Weights of a small GPT-style language model, trained from scratch on English Wikipedia: rotary positions, 511M tokens.
Each number is 128 + 24 x the weight over the matrix's rms, rounded and kept within 0 to 255. Layers, rows and columns count from 0. Numbers have three digits each.

# up: layer 4 MLP up, 1536x384, rms 0.0491, rows 1116-1151, columns 192-383
# down: layer 4 MLP down (transposed), 1536x384, rms 0.0381, rows 1116-1151, columns 192-383
up1116:149141161154137110135127100109129127140137123157156158106149169145182149136112119094153105125142152143166129175108142095160152104141147110103159101132114118097089141153137125113107150177154087121094150142124151137096120133109163157070152107088091164119135143157078146111152119141117123086122157127129084139150116129098157148132119090119117129131089134115100108105125156076080084116125111120138119104130096129109132152125134122093131149126141121131147143154091108103152108109155084162163126131108107156134117161117142128116132133120091146123130111097155151107120135142110118170
down1116:110118113114159144132095150113130118146123112129111107128111167128125103112137126114104132132118110152121118095124143140100143110135124149127131102112142126113124133082122122114167148110149141121098146143132158141139126110126113101078165161139161119114134143142125163156110153128126136147122168140138108125110118149123167119082134124118100113125155136119113102159107121118156126133129097158104127121139146129091097139113073116114147128095153118119117156127103114110109139122121109130106141126114145158133108155171115102159118116117123151118122137128113141139151155123132121100
up1117:143173150140201108122102125139139174153112151094110100150104105144165152115165115155124117146093125108094139092135149079125155114153097108132103110112115117167120149131143089152147106122109125127132141143086113090118103121126122128126165118134143139130180113126176152084141124123116127130145171095124125155104135145152131118108112129136130127102116138085104140119147085116134100132127135117079125124127129146123120117123136122146133147171163116149130073155142138121158137116129130131138128148151147104102162149119100118144106153153124127147144106099113124092131118126143113134
down1117:111113139122108144135140127117177094111184115109118113135118151158151116138112126122128174152088143129137119137154129108122139144161108122162092110136108126095119129113146127079120152130103169146114106113150164106112127149095120114195115098123104123122130117120129120075154118138135125121129140117106148086143113148135130132102104134123175096115111110123119153095160109127133181118134104186093133148139147113110131143142156093090145096121164140114096105123106117121134105124125122145109118121126194118142113128104157146121166131085129124172113111087150129143146087148160124139
up1118:171133124118144135134133121156084145136144119141202162141084125171131111084141131172108106125184130132143101154157162129142135147125152129150140144131133117099118169172111134139090110110125156119177132129126111104138181116106136159065160158141095111143133130135135164101106113129127156109129138169105135125144129143148126121099153105153104118116139140118101105148106103141126109144142160115128134110120116129120139098106152132120106080116128131085107130121132112127127120148120116130159151133167130136109084200118116080138129114160130117147128121146119145132130129117087129126
down1118:179126144129100140157135099093094091134132157170109145107135135132156157126104136088079105153114126143133103121141098120168160128145128140125095115113116134102145122110157160134099165148152151121111168144090102140132154140090091144110103140148110140151123131145110109123108133167124171129121109064122102122138148132157144098124124139136108120120120123160146158132200113130093125109203139154105127101113124105159140174159118123118116123102121166098119147138159102146108129165107121115128161140147070089121100114141110125112132142152132148067106091150170174115130098112144101142
up1119:075101135088072114141140149124135108101107136142109134162120136136115139145138160123139097126116100131125092157140163163134187096145125124111145192118130055145092096146142178132090128165154111099134143166139106135077153111134136139121177158100094089148104099152120117133056141096106164120129145139133126136137125149094122130103129089101139124132118115157113112133071109165131156116155136089156151147116140131056165096134124119139115117099113078146132123165133080102130097177109095110170130132139111146122086172118104098149126143113141173112150098185123167115168146126126151123
down1119:150136150113174115109166129150119124131136104117130109087136107113125157151129140109108126115112148169130139141142148052135112164138139155115160111156137123099165107105117096140104172095128131155126098130174147104117155125121089109136141133124122122113099136106138156118140139132109147111165143169119094116117092143131141123156121151145147117116129150090112114095131101147114122109152101105116097123122162156161160114073117083137098139110082122137105137120119089127141126086146134134093170155147172148136191094081151105105131112066168114137136066144160129134095177095161138123
up1120:113115136169113116100089118162125119136153157139127123122112128093159176124182129138161175103103118145119100099126127159153161111128165148133158164119138091114104105155153107127101151105127148171129124164125139102132149107151077133128184116081175098130172123191155150094127106112142143121117164111072109111113102133146119079156128165137115141101142104132143129140138150143098125110164133143131099184155142105125203118164131134141119143120191124152092090137096157136176091143129135105158152131177109128161098119131106139139142098129151142158156123132075145152127150144119150148
down1120:159096135118105123163110150128135089150152171130120108124105126132088161106089062102133123103097158142087124055091115115146125183127139152138114124137191127102148101155145099132080145117083118168187153108157151135110125144081142076142150117126162140159121173135110157132128103159126078111136165172135128120117110111142115114145148166089125123133137147119123158148135174158159175091067142118130122151131127132127132127164134097108130146141155119154159142130111112097127154101146112122093130130146138154126108130148132117106120176118137102140078148133148060126113064162150117122
up1121:125150147103124141169138091162121122141126141125156140085116104101103146172133149142093164142163100148132135146128128089137107132146135128133172086136089088124108112162125154161079138146168125116128120129068128077113113090116101072136184131117086146120132161137149159106126116111058140143122134094104076141128170133144117148183138122125105137153080131119160153160060115113129141058131101117132124077121097157144120100107126112122137113105148098134186122188134128127143107134130074112116142156130139153146132148107118096128128107118105123111118105083131160072111106153108124137
down1121:078220101140107128112115140115089110132145084100127145091137122108123115141151151184174135128158178168152130156132118123133112180159145095170097128137111118097157087153142166125153132109177089118117134112098120131155112153096081148126138106140156112123166179125105094141104153160113124137127157122126127099123147131117104137146123108080146140140124164154183138151099161123085162126155140150126067133117155161077121129089118118165098154144187107115136133134112171151101167140141047207113102147159102152083150130117095069149110120152204150163092109120158098119118089132133151113
up1122:164126100116170119143094138091122148097100113141126157147143123146174166126127104168112104150146115092154101130142123116143161135134124127099136176133144115086123126157126089094130107136125049099119163139138115106109117116145128142087124128123196154106074107108099107149147163157141160123089124133098135141137090125102055108147126113115119126133144129141102146151152157106135146137150106113120151104141118104139114147143092133174158154096139120168101141159113085121103152153100135118116157152132109155146132148113142138124138140162106176160159111142151140121132159129139120161
down1122:101127182136163149163104157164135166143117090129139146060159157105076129132142171174116112126125127158140098132120123124050144157154117117096115145125104133128125100132118166098155092097132110123113110090115125131126085096115119139159122128177112111132165177122109148108113169142131154093122070136111131139142119121165147139138155130142130132111107142082150162152128106111154101096146126140120181132112123133117159128124098127107077155164120107112132099147149113126114126120130146162117136146136124147100145096124103162121151102125136122149142094135140135136133142092112104166
up1123:131122104099120138134147097159125156116100107148146098152086178135129107135126183155100077167106191102105140128181182129113131115102120098120155148140121109115118151151114133111100133109153129151125135112113090125125165094137104131100109108077102098177158152156148152132087130098103160108144090129130086140150141129122167137146159126140136153094089124113121131118131102100094102109140112072129132124108097155066185099130191136127109133099149115087140133079124146104111135139108087152125214111140165182126124124135072125148113106146159084141143129155128128082130126135145075159
down1123:142142076080120140130139147113144100136112150120114146095173086106104123099130117119128122096136133175116142171124133117154101106160103137109106158121140123112137161102130125128136143125122108120105112120139144131158121142110122167099154135133144111132134058138138134107158138112081091115157134142143140176151144141122129095111166163139125084125131164135117139099096149103148218098131113121158149140140130108127119116119158133139057112145129145125120167174139119150134092137145082145106149132121109122123067158126158175127150125134122129121125109160106135115085117140141134164
up1124:163128155114128114110145102107131149147135112151111128152129092102117163118145062169128159177100184150147117117107138124126135111140114090115125166105116143092163161143157143081126120159120152093124168140127136091137152125174138130102147169106098142126141101115174137080126129123139148145113111136153109127148137129161077135111156153129123137162134066171173121120135153090135088114153104122139097119138090183159123146112132123122121174144117158113115106108126134132154117121130079116127113125148122076117139134108113106133122123161114102148101134130152122124139131145089089159
down1124:166107126153157145118146103146130109172121136104114118144134129132153125149175102167085128108106101126148140102136122095083080119115137124101113143145153117140142113139121121150071113116132143121085160131108141117110142094131191114156161145134125135101107138134135155122148140139143150151123122129106087114115115113134144122102109163141127130157066130127147089146131123141113156155138145119096095148151119149138177110090146125117120148115149150158162115089140143119127127136112126085109133093092124125147098146142107095122148175111143087160082107107153147137104137130140143137
up1125:134112077096103131185156098131144150198175104160154122136103055171173118113126122141102093127157118077176146161165146124125160121134160162141130111144121134125114185130138098111086124150117103142120088141133156162125151096152126090125116142143117134129155104117145158134140188111112131097107121124103099089146126110143106130109104091126121113129129141126047143120109055134138083087122195110143118133170139114072113169138123152160140148113105130079141144138116133162142106093100097102115136139112153105129153138124086142132136117172096161177141129142124091130147136085092093073
down1125:140094115148122112143093166085140139114113139122079105119114104121128122115146115152159119105122171138132136125152100109108142095151116123124136133141134078128122132132111146172145128155158117106134118142144103118141100145072156132149121189137131132097150123093175107118089142131108110131138106159183066099090149131125089125102138128148156132100103129126118119126186118138111126119134134109136067144148118118137093136143130106139126108150154144142062145103149162133114137168113163101145162093081128162118157157124170163117136161116102120103136117080196147144145150114090117145
up1126:133115147157156119090090143098112165093100161100151160122110134148111131155165122125122120100103128122102124130112127113141157135108119153134139135077103124126146123138127161157106113157185134153132136121111127143093158102138142163142141116111087136140127151130107166121124101148139134085136154107117150167133087157121121109114117128152092153115157096106128168153154136078115124080141102166107146147114116143097122116138066119129121141107133122121141146183122096103120095107112092098131127130161139151160104151132129112151136150118169127137111116153155168110160109159098131156
down1126:169116144153124124169148102161163170133126155157133121124137143143060082078136158122140138113125118140157129101104139137118153134127167126123162115119114097126133063151085143099125122121108115174132132088086117180122110090110093111075124123162119101137119160139112130138100140128137129093103180138104157101093143169117131122138149113145140122173158120145122136147136140128151085145148118161085161149110102100158122093122073136148100107101044165128140132117074153137091121137141066132139131128139147134124154138146125120120143103130166146111088123130164098137141104086154136100
up1127:180127128137146084106135154101133145103112100106127133107104134110160129123151123143119066142153108155150094135164139114146104150172151066150119140169139108088148132144124124139118136138102126140166150143139144119135119139124152119081123177066127142171205117116128156105103103133098189142108145113142126151172160095126089109089143128108116095120107127100142177126138150148149089128177112129096116132167096151138152166165162151121093180142103123129096177150098103139096113110125154155147121149157140141119079167128083103143127131139148129145138062155086148144123152102130148114
down1127:138092155120117172124137085149138171158104123118123137118125140114107163135059147132126136084143161121127099115132107100126106147102141128136091112126176124149121131151138121107092131124135132078146118095134112118118168091133149107104126152128158131110122106126090097112158095131131141155101142098132125134157130115090121140112125088133147136142117126101099143168138142157122135107131142157179101173124118120148133124103142144144107135118136126099108142098141136145140102147111127105154144117112120113150152117162118125099159128158129117135093073130111136125149149162137138113
up1128:139155170144109100128139129082130121129142125133156144113132086119139152110126134129154118120144141130180149176140134124173091119134132132095168113082126120084102184144107148100129102166132071113102164132144113173115158134146148100107096165105129130135129102171106126089126148137107134141106172126121073139109118121141103153092112115133122135115082142107130142090154134129114114121106124137142143169064121152140114142162102144145087120166126074115158125154169172148151113128091113145164093131168107165128129154038141107123139146160138120107120113151063098191111128119104127113
down1128:081148143124105078140156089106147135102147088084095181099111092095128098061115174093137129132147128105145105070170127107125109113118173108124177155110127090139079164109123132123124134155154100105151075095153123138139126098114153108168169204133110183124130138088134119163096160118143168157116125156109125117167202109148114154114094117162148133107105166183155154077107129104101126080138150141152163143107087156160107158120104105115101128057117118087178136139182123129099111091133124125161136138075113160137112137130111161129105145125169159141159099172094136128152093181098106110
up1129:172088146088087136098140108056122128120163101130125132143156106119152181123129098167128121181100153150172118157171114136158115173106126153152123155130111127095109140151153123061130142145100120114141142123143120134160084152130144122122136114111170152137166107097165147113113122115137142139110143095132101164094102100150084098094125167123139102103137131144136136069155121086125098081123111160112163132110131121126129146183157138134114178138128134110183098175113107095153139129091157152145143131173107104131103139112083124131168161155128109122121114150149146117112153133157128120
down1129:109149118153141123118098142157103119131139176111141107107109132162110142145131117100070141095085150147085125118125076153116132137134152127144110075115116117150116087127116178138107137147118162093146115105096123125126134106113104121121105111127149123120102122156137133120096130132103114109140140137123138124155088133110135121171140129138127141094079120108159099133139145095099167112140147113106146108145116183122104139122097150087102147130128111116105149108103116152138130120115148125091120146109090116146142117153159146140122146108147098169160116112138129143121141145121145150
up1130:145107109130140087147118137132096075133129113104165147131111158118116155133145128142133110135098081148162129116137158121155151136140140135137172113085090089096121141132121129133129124137148123126146138124045137108133153115144107126153122134128146109160134157135121125096129120161125166119136121092115108150106155088092134128128167109111106144130132125165106126135120154141074127119143135135134125120112089119140135150135157142142143131113144142115174132160144158134153122151186117140133140132156164151119121164076126131130126118116130156162136112164149122137103162128097154153
down1130:114135141114100047148080147118101116104112065128165162142127165144143157142125177162134134128124163106145099123150184128143113132171129095101101113118122114123135148116132156113106096159124128113149164101110151098100146124127137146135117138086084144127136144123135146075101136189134177089087134138148102128140118110104153171162118107109108146113137098186099138098133141110091106150151120123092119090120093111134112141112123137096087104133132117120142114128130132092193109107145084104119089082122130140108147140128112115153126158177129132127106056148165155133130095078101141104
up1131:125098132136135139134129093138147113152156114155149100132089140134145124104111151172103107148129131095129159129113146153150131121130107126137198134102149101115120097137155103097123159148123105156151120121091152151115186135125105102147156103107140130134121147130138150115162160137142127142096154140155139106141162094101124150110137087143148116105079133104135193080118079142154128115131137135125148131126121130141141117125122104136110123096123085105143141112164149157111125111140122113175127123166139159130138094073109088121113092172140160131100117153111130162120138156123107138
down1131:127123148126169118142108122116179116084100112128121148100111124152165128154155152135106128143129136114139113152126129080162107149099103168107118111146129104099138120144166113105099148138106139107128127115156117081118128107143133137102146121145123128124124130147103146138135163164110182148142146149161079097148139121115116116143159156155073102103130158066141117103128133080146140124151138121136122083155073131131120158143116087120103157112151141105109132141092127132106125132140171114097117138099154136105114137116181161135092179096074134099130064115122121144157093109125126127
up1132:115131090110114119116152130141114178120134124124202124089119165119068131134094163116142118094118190127136141133126167098100138163141145116101126128109144087076177150117072162138096129118148113114154186124091126117084134080149148127096124121160144116117141072130139136127095141116082145139140110077112108122125148106129121103121099135136110150140098112108088123191130143131100120115133135123135129112145139182125129087102148145128107110143110156073147167114130148153081111173105108160128166135122105120141152140143106112141116139150127108125112115148162107098110098169113113166
down1132:118116104165145135163137191139129092139144138130121125086147060089112141094119101096142181121138143143086143090154144120125129155155107163133100084143163153126099119126151138132157098103145118112076104089152125157152145124106147128152114103103130179144121133158089166130156110128122110158103106159123093116084168117146120098115124149124146110142088096135145197162147230128120146141126124166129120137124151157075168088084135116160147127134112074093117094103143183124168114127127122136107097136114135181135176089114110090109107127177125152160132128134136177111155161105142083115
up1133:186127096165116128091096140141061123141128144104105128113136141175172134132153101208105136122128113144113104149119137148165134136153130127147140130155074129155117083185106150096100131141127105164147079142091160126122149116088126137129154177070123095149141154142125104092132121113148162116131114112146132109131108125108115090150142123120111105147108115156183117107149113097151110050161102134106114097094109143120180120124116144125148164153119089122138132166110095146056070143145148119146131150188174155093164161109092097155119140146148109137101092107114148112204130143096136112
down1133:123164133108140133075109121107062119183132108115090180130113108131135139140141144071128100123124088107133106125145113137162108153125102126098141142142139158126102133108141161153145123137113169058099164129104161102124151113153134115122143089116094126121134115158146131089097147136119148111079186099113128159113083092121148116139136203111150151150136145137103140136155146113129127150121144077125145111110140113121104122129106129137118136097140127147127130101142119127184153164109139138158129150164151101119143099157115147148100117123080143157116047130138130119117105143159176123
up1134:090126085125114146131148141187121095156114116169154117135101151169111105154138109140120120148157124163145073156129123155179116134152100158142111181171155122139098119149089123137121091148119102166132098119140128122163109149126129125091129147121144167125129117118121157139104134108129116195126105131078133099151162079067107119149144117106139096124170142114085152142128137148139112166144108131130122145116131092141211115146157157123103154118121126081113153164102137106103128120092159124159132157157138136133105130129121124104136110144145127110140126145091136139136131162115090116
down1134:121136135098074122153147164108155133100095135160120133128130105125152144124109186088117131137094134091140159106137161154115134137132133132123138151103108114083108189171126121133130115139102153145133110137149117123112112127121146125131115150111152143162122108135130077150113146140166172101118102141127127169106146142075161165120121112134120127103162145151130082126115124157153150129139143107125101123097118126125107135148145105110115119071146165118144145109125146113134131106158129079134170127122195156097100144141130076130085098122108116051149115104149119159138148106136096133
up1135:163109148124144111156132109097103110124163135119146096136139108124147174111118119130137125162145153135138137141128152133138119138137139126126110156113115097119137147143127117118083148138151116152127139151106122162148144142134097150124157138119137114159126123150154125132138139140150152160107134102135093110108149139123122125100171170135112118171112067145103151153126161093158132108167137126142148112150106155119108145146147116121129142151162142173172080125099128129125116133125143126112143137190135124115122128086121105125103134149088101137084089130136091129119143150127163164
down1135:124103112127156052167140147129093158160149118116125123124153132129146130119090142153164140147110114098127123133144146107168140109140178105116128100145092127125117160139107131156120154136113099140145132134112150135132141100156118111125158154099129129150131097124143156104152113138116188136103168087155092129088112137116119144143139144137124127136165080146126144133111131120096130151167133127122098142138138142124098146146109162138109126190178120092143147119123126095159133125119126129111121167150138124103148194103088093156102113143129154155139018110152157152154156193122144146
up1136:142152133140134098086060114131134147130145149103148166099134168161086122125183072146103113103110151127108122100167155105175158159139107167121130128117149092087091150166134132112098104156128118147097118135138133089117134151113115109127157139092137146106116150168134138116120119107104126082146095122126142159120088149095084138090088157126054112093128114137142127178140153099132098088137134095151105145096114114114136156147153137120157136099134158145136159135138114099180151087085130137160144128131189152106120137141099129149126122118116139127113134127159126127151108137103165144
down1136:091123113143126102153086147128125106144106141156112130124132141137118090103159129139127088125122140124118136134136101135109061090108104145130123131138099087139086137112139146115133129172180101102081129106136146096130097133156147147131096128121135092144143128082157157106134102114102144125106158132102138101156122132135133112105100133107122107149133136157133119098178087154140194157156144128191145127124115116112110147089167121141176137085109157157105170133120095157167107148079099150147142126114098123110127136126157164121114127118122130134093088120145112111130119157142173106
up1137:146133194095116088124147151095092137099149126137175106134134175178143180104107123125091101137133149088143135164128143121199123138163139101132103170117118105057132168140101145105099176150135128156161147151144122125138124123151127135127109104111143126147133127167136112118140112142142157178115110118136137115124168131112119140104114138128113106113117087133071088133143135090104100164160130167115139085141130121122194192147183163118126184115123151122126144148130119094080096092143156112122143128142069142122118140108117097111138137137118088120158112107165108106118146123124107122
down1137:150156164131164087107125142134053110126148131095160150117130158208112107108147127094152117086180130132194192148128164168146099111084118153107083171100130111146147112152136083129195081125154112137173148161082085108122148113126138142098155122142132120111148093161126058147119144106108136112134134091139070105127108111088151125144108111148079132100144144118098120092128081131109099161136115148154131144088111124104146164101120142123140121152120134154147116100102077128124142147157174102123132158120082137176123116100089113106152136141148123119152113114122160127195150131167122165
up1138:123126108136102100109104116091155177139176101164134103106123086105146126170118134148176164114079127109095126111139132066116148175125120142109112112128115131139135133135108161131127105142086121105131176135105130134132142141077144122147140101131129138126136105156185199069152144148072153141159115046134132107099083135120127134115119135132149146148133131151113128113091128097144121047126105084154150158174128147153112146113134119160120122147160146122183108155133151136157143109108109131157125154157113114158157133110131122176085140132060127126135113132121135087128131158114114149
down1138:082116109174135098122110142150130097134106121128123125137147111090121161107131138112122087121135147088093133139131138100089140116112126128163151120130150072096149122118083168111118122134106137116107117116152135128106118133129146147109115127186141133128149122129124160111165144126173173142105132095110141101115137072110092116189128104130152121097140156129132128152143108120061159127188097137137129135137132082129157119120095142102150096114144149129127088167134073136143134150148147098122126132141114125140141149140096131167068181138117099115100090120169126179153150122142119133
up1139:099148208148105090123145091123104102173129095150117134141072098092109164092113121138154105160123130133099094159119140112135088065121113156106128169146101157167098094119119132145123162149139118092130108144066098133170166092175127150107156101145119088149112124122143116142157134150125149109107111129117133130189153126120098146115121119144124084174112132145162157123136102138125121127144114163187127074109109103084138198132120117179141113097132132113140146164136106145128125167165137117164143129142120081138091153121095095172075124122103122129143112154163155190167136146150051130
down1139:123116115118131124129126095144143127140140125132099124166130125158093104110153163126106102125112123176129140141177092139112117180131124138142135124119088151100104148161118091126054125068125125132175115117098125131133122083127132156147108143098159091137147143166125109153132064080137115114116131134068086132149156152130145161118124103127149135128110169136144135135122163149096111150121152115138115141107081130130180089141136109127105105096135160128147085137127135124141114101186142065100154078155124143107121099189135150123145157145140098113082132081133120118136142145100166134
up1140:119088123112084136148138130130135123156127127141139111109124142138100130148123161166100106166112154140150105159147134114129113124128176126111161091127080133103166106157110113108122102106112108135182121160090121156095118110148118119111117093105122148137139138143125144093131098130136146096107117139125099125185119140095112118129156140122112147137128156140127130127121104129095102120155109110132134142133126124132121121141145149147110118136121122111138135157129140127130095152138105127168126159149128138112167145142086105165134138160124139177104106124110132139109176127104179129
down1140:157122145110127079148139124088130092135120149120134157139120108133112121170151105166130071149125127137135093123156149114177159122132203111106143116144114111139140142161095133086116115119134121107151139166064108139115153109159177133104153117101113125167133139140111110092130149165124181122111131119129108131077101108139098133124144134138141127104147120149128117113134129148113125084185112087138120137167093102110095072135146146133121143135161128120134137154132129107142110122127095137170162157148125120114132138122135100146141133178116123135085076116138113144125150104122139126
up1141:151153104128124096135132128113094132140137125112173142120114141139110123128107108125168106140101125122114090118118160139173154116153142136127144155118136093124092084133119126145087142124133045110190146139065115155132165080118133150126097095128133130169150074174149136130128125138129137156113125052086106107143140114103073091145118129127121147143077104175104120125118113138127108092168119127138144140153119109124113127179166127135141131120175122121186154107117134069124113139142120130140131133163146122142095150109103113136095177148098119101136086140087140127128141153143135146
down1141:130133124123114129144113112150143117109161153119087143091132136135141109135153170109101126101160127111071118125113154107140125118116125125121170107121131102094132138095120123142157136161124132126084098170117146138138093144160133155127132147180106181120147102126141120129073178120118125130140118125150157180111112118127174132156138086120132126115128102152098127170117125130084135142154107114114163105085151131138132166108097148122118104092144124152134107148136089159084140104129145161148142137118144124155116146144136126145161133141107166128109118122152149111126126185125125169
up1142:139153124094127107116144148148144130130135110136158185120122107143103130110138167126106157071125140176087105160142146116121130157131121107099119176126113090067116123107066128154139130119135100118151179149115138094118147100130181138131087107141126143157170141204109153085124063115121158139059142159071107131115094144141124139108138119095103118164083143164121130122091159154119100116136108123118152129115141123146145122140141158135131098161154107154148074189167126151153159142134153153146135108143135128144128170122118103133129109121133118148134094075122119099115156135138121152
down1142:153147115074170110126134141118133144107119062108138078093145137132155142132140146147145153074171123137118114174166106053055078140099161118096123114142133109095144147124148113183092112144133142105152147136135133139082091109104152153137109119106099119136169107123137103112129108107123173137110115143085121165120115091101140161094145124138119121113138132095141155190139093153133114104160115101122142110126127135173140132123163142111161146144149090147132099136173150114101112128131144183144129086143127126101083112077121166116135092129133081067153083126090160078123160112163179122
up1143:152138171122118083113160118080067130080090123086157145126079131141088121131118089132125121115112132127126128149116135121131137154138130102135130130105083154100139150153109188090131094112084098126168164119130161118110132104121085159126120103133145130122126107154094153070184127118091167172147128099101110117127164132092121095114152114144124141107126128115133181119138129141115085158184139103159149100124092187099110142101104122125092121166125124108181114143124125127152120133130179132127145103172110118116127140156123132144116135171140147146122121143139103139114128147121168127
down1143:123125143139137152101122174063150169129157142104136163128176165124100147168131137126087151131121111163127176123115127108105157143113134125098124107142149137078181092138119124094151160092110166105106140127071103162164131120089130127125098141151170127084140135121143171131156115136138174118141104117128151123118151106152143133157133133155127166147133074136122130109124110123134099168156125120124121117131134154163133123143144111134141157115111092084113126112186154129120159074127101112090186126124126111127117135132130164115158128161140130152137100128156117091146148138118114171
up1144:140121139137125115159153129116168145145150135144110091115164101148167139096097117142147064128134097168142079142157131126149116075135102091067117142144114127129160066123142125151148116152134059086163173180086086113124183113146134139128137098144114124115124101107128144117124139120163135126134171098156090124131139128088069143092145148124132148156142126145100130140122109153112148141123110121132128122121150088143099141122097184185127102101146122138129119127162084126105085141114122136125126133167096158136156123115135114113112090169123158100131100149164144119153144136144164136
down1144:120139129100098128106106104161143121143120121149117171139091141114122140133146145120106116110154158148148193147072081129071125197101145109137132133150129111127122153145130121128200170151124149128092161101121153136149122145150127130130116180117102128123140130097162142138116113165119089114167118123143113174102128119110170142135098171131171105139158136104125102144141126105129177173085174168104076154133127078144173128134105131153089082122113134116124103116148137116087115140136138132124124149140112121156134105115135167118169146091153153094115153159120116113097161181106135111
up1145:130099131156129116148125141138123120133164104148136108130130148163113167129134112154128106100144124107146108104150140146156137152147146128087144150095154121144140139168121099105097144119159122115164108141134136113128127111175103134097127114099116129149102151152140130152143125135122144098156156162100092114131152128178133125100157115155137122090131116144092140093130091091103137105145091123139133132114107102129138147112140164129127121102147142136137139138122137130138135143137120133127135144149129140131151108142116106131134133153125113145130094160099130128122138127117120160
down1145:127120129126129116116153145127089135167117113100145129124101119107108125104116122144203151163190113127100124137144149139111115179122146054134144156120093127118132150125108122146145110137113113147152173139149178124126131142133085148144140172129159128093125134146136132042156122127119167152107123159134099121157152143112093124139091103131126169108121126137153115103122119122136120131118144107136138147116126158127109137145151136127126142139166142129121109091155132110118126117121123125132115098126149132100131122114153128146099099133137106135126106133123116098155151130080125137
up1146:102101106140136098146087099133159103129150117126202110128128127145081118116088100113147152179104158097110146156170132110148125128145137121088154143119160104124089096112124098128113113184124095125154186138116110165155175141150177111113130085113129156122109134132159173106147118113124132145100109138105124066160085071173075157094136113087116185100094138140133144141125116120158131116127113106082107111150152121139135095126151084108064159144112100087172152142126115131142115057115119100155098131123143150137095174079173082157142157115152134134112102165111121119137145128092100140
down1146:127119076094142114111137155148153118097074139070110142122167137170095131149109136111108134110138131151108128114110156141154155159146120171090104125108131128081115118160154086088155097155128068102120146124129088081110096112134116108069116094137155159109072118133146135104128079112139102109147172125100149117156112108086107109120112175153167105070142161148163098159084145132147131168127166141125149150105124112136180171138164147093146150163147129143111135166111108140153103128131147129136131130112072103145105153115152155144132133048124146132135099082170162096119099095137179142
up1147:147122156136140095145141155130106069170157110116123158139106112130139118112105133168164181137120124098121067083179124085115139107148135106068130148139123113096133128144142156109146079079141115094143149146121124124134109123104107154116110161139137141132123131140093142099117163160121119114106157164093103101156172123131103130101123099121137164149115158175143137124133088143139133119127112109129155094071158155086143167120119123115143067141129120095131108126152166116170163116195119154147117131139158125123166119135080125143155138130091142186169117142141152154143112126130130137
down1147:102143136118163088133131167137136083127142152095164079149100154133155120094147106112114133120145109110099133142160134116155147149092099148179135084117141113126134103104136120112143141140144102152099128065120171124124111115147108122097176108136117126066157130144118139090140127143121129122116106146131141093143108094156105119129116133135170141133114166112132115112080102162147172108136117119160121122198166153113159114109114165104122166140110171107145139134113132177149139151102110120119137113114134135172185133144123102128110145161115152146145108131132117130154142115155128148
up1148:114126158123116114120149105124126167126106118105120132151131086129137161115123128143131124121159139113123089114115150110161139177159110137111113178148099100150107141131122116130088096164148159138129169106134177126098136075105114111148146109104130118158156147134149149131139129108101153135147125125157107156141131116168143128100144151113134163143133097136120180115147143123142103133170151148097156133095103093098125125098157112169129141149156116157174073135116131139159137084132148113120139106118141112133125172132124118111134128191145114113136108134154148140141111124139134149
down1148:118148111119157138177118132125138128122148100120138102146112126097112156127118113142127113114087120145117110112161117172126144109170143100157107135121129151139156136142167136126161183110135107083114136124130132084121139132109152140088113133078107130122084169124101162143107086094140137082114140157103166109107117133099133131151131121138134132127115117127147111127146161129137169122136085156107150148153120117140081089112123069118134110119091156141101134146137098109124141146124119160109134145098158104103171161133151120096188163111137137112129116148108110124088149152162138099
up1149:159132120137097107135164146146105116140175113142137114103113107126151134147112122119130103126097124109130109141120152084131103102167125145114116127140072126130153137163129155135129131183145122122147110136121141098116093124119108140116139146123123121174110133141149134115143121129069148119153113122112118145166164118140112128121121110139114087156139111149107138156108148091127150111142107137125125147169121116091121135122144129115118143109133120125149153121119127126087142130169119144143160150133153149149135143109101106146121152119119131101117097135129114152111170122099133124
down1149:108103125133097097164093148092129133129170103127113138142119153136125115112087117178155121106121144124115104121113150125154111139158104126140167154109107124128141131131110130133139124130153098121132115138067120128133137123155096111066174066132115139144145145149139131130164125152114160120138142119094120101129116125124094109147126162143138126123175124133113133114144144103097127102157124113175105125158118166117087122146112147146114150133104122086136122114152127104136126120131103120141132122147147146161142134133099121150123148145081118143128024123142126129141150189149113135
up1150:187104137164131137125107139135116114121134103159128122130138125218139140100167131135120073125136127172125110182152162155185112082123099156148133118128158143105107131168119136127114092124144118161132071167137103137145141105134122140097140144104096100126117121123146120082123126127141131129093138153073152132147116132130125152136132159141121148130156146127125154128127096129126111138147132121129119138063076122104152149206199131116113125117145110113105126118113099119119086120120142131157109145142096147146152183126106099113100123198121136130125101083102110182117102171125062120
down1150:145119103072133141087081150124125155149137155115132174154115145138139125186114172128094102136134152146134129137155140143159136144115144137138126138106143123136134157115154135164098130114121116135142111156128145155132114111129168136149135196125114171155110087164143139143142111112146118073159133113126089104091149135093133135111152115143107158155119156114148149149088102100151142171132156146109109101094135147128138084120152140097130096130114124151135146098093142123138142090151112098138142124120131099166138122166124092128123083148123119099093139095087119147102110153100126065
up1151:161118119165123099134101117126133131122135136151129100130103186139105138163159133125139101124149119128108112119133163137141120099117157118125135147134156083139116135144137112131123136149097145107137109136129126141134160115138157101110140130117137112149128121169177115086150108150110159150136128090110107147120112104105165148112139140114129133161085122128101126105126121099107101141165126121128135092124129145095141107162160142120101114147127107112162123170110165093136115138103081109151117143166116136116125139130129083132119120167087121138099086126127171112125144160115148122
down1151:135126123130164079159131143091093126155197114116156119125166119153110155090135112125148087122146126122118172130148163113104129118149154108130140128089137090138128160156164117157136142164135105072130161095105166110123162096185168138103126119116128154157144144170165145085126130142117150101146151095184100148119105099114113122109114143093163096137118088132091128113146128090101125178179106095096143125148131138143115102127143140151061108135118077168103136128149155110127114072120089119143119135165129125139137156099098114141135128135151176159100070128166164126136136179113142127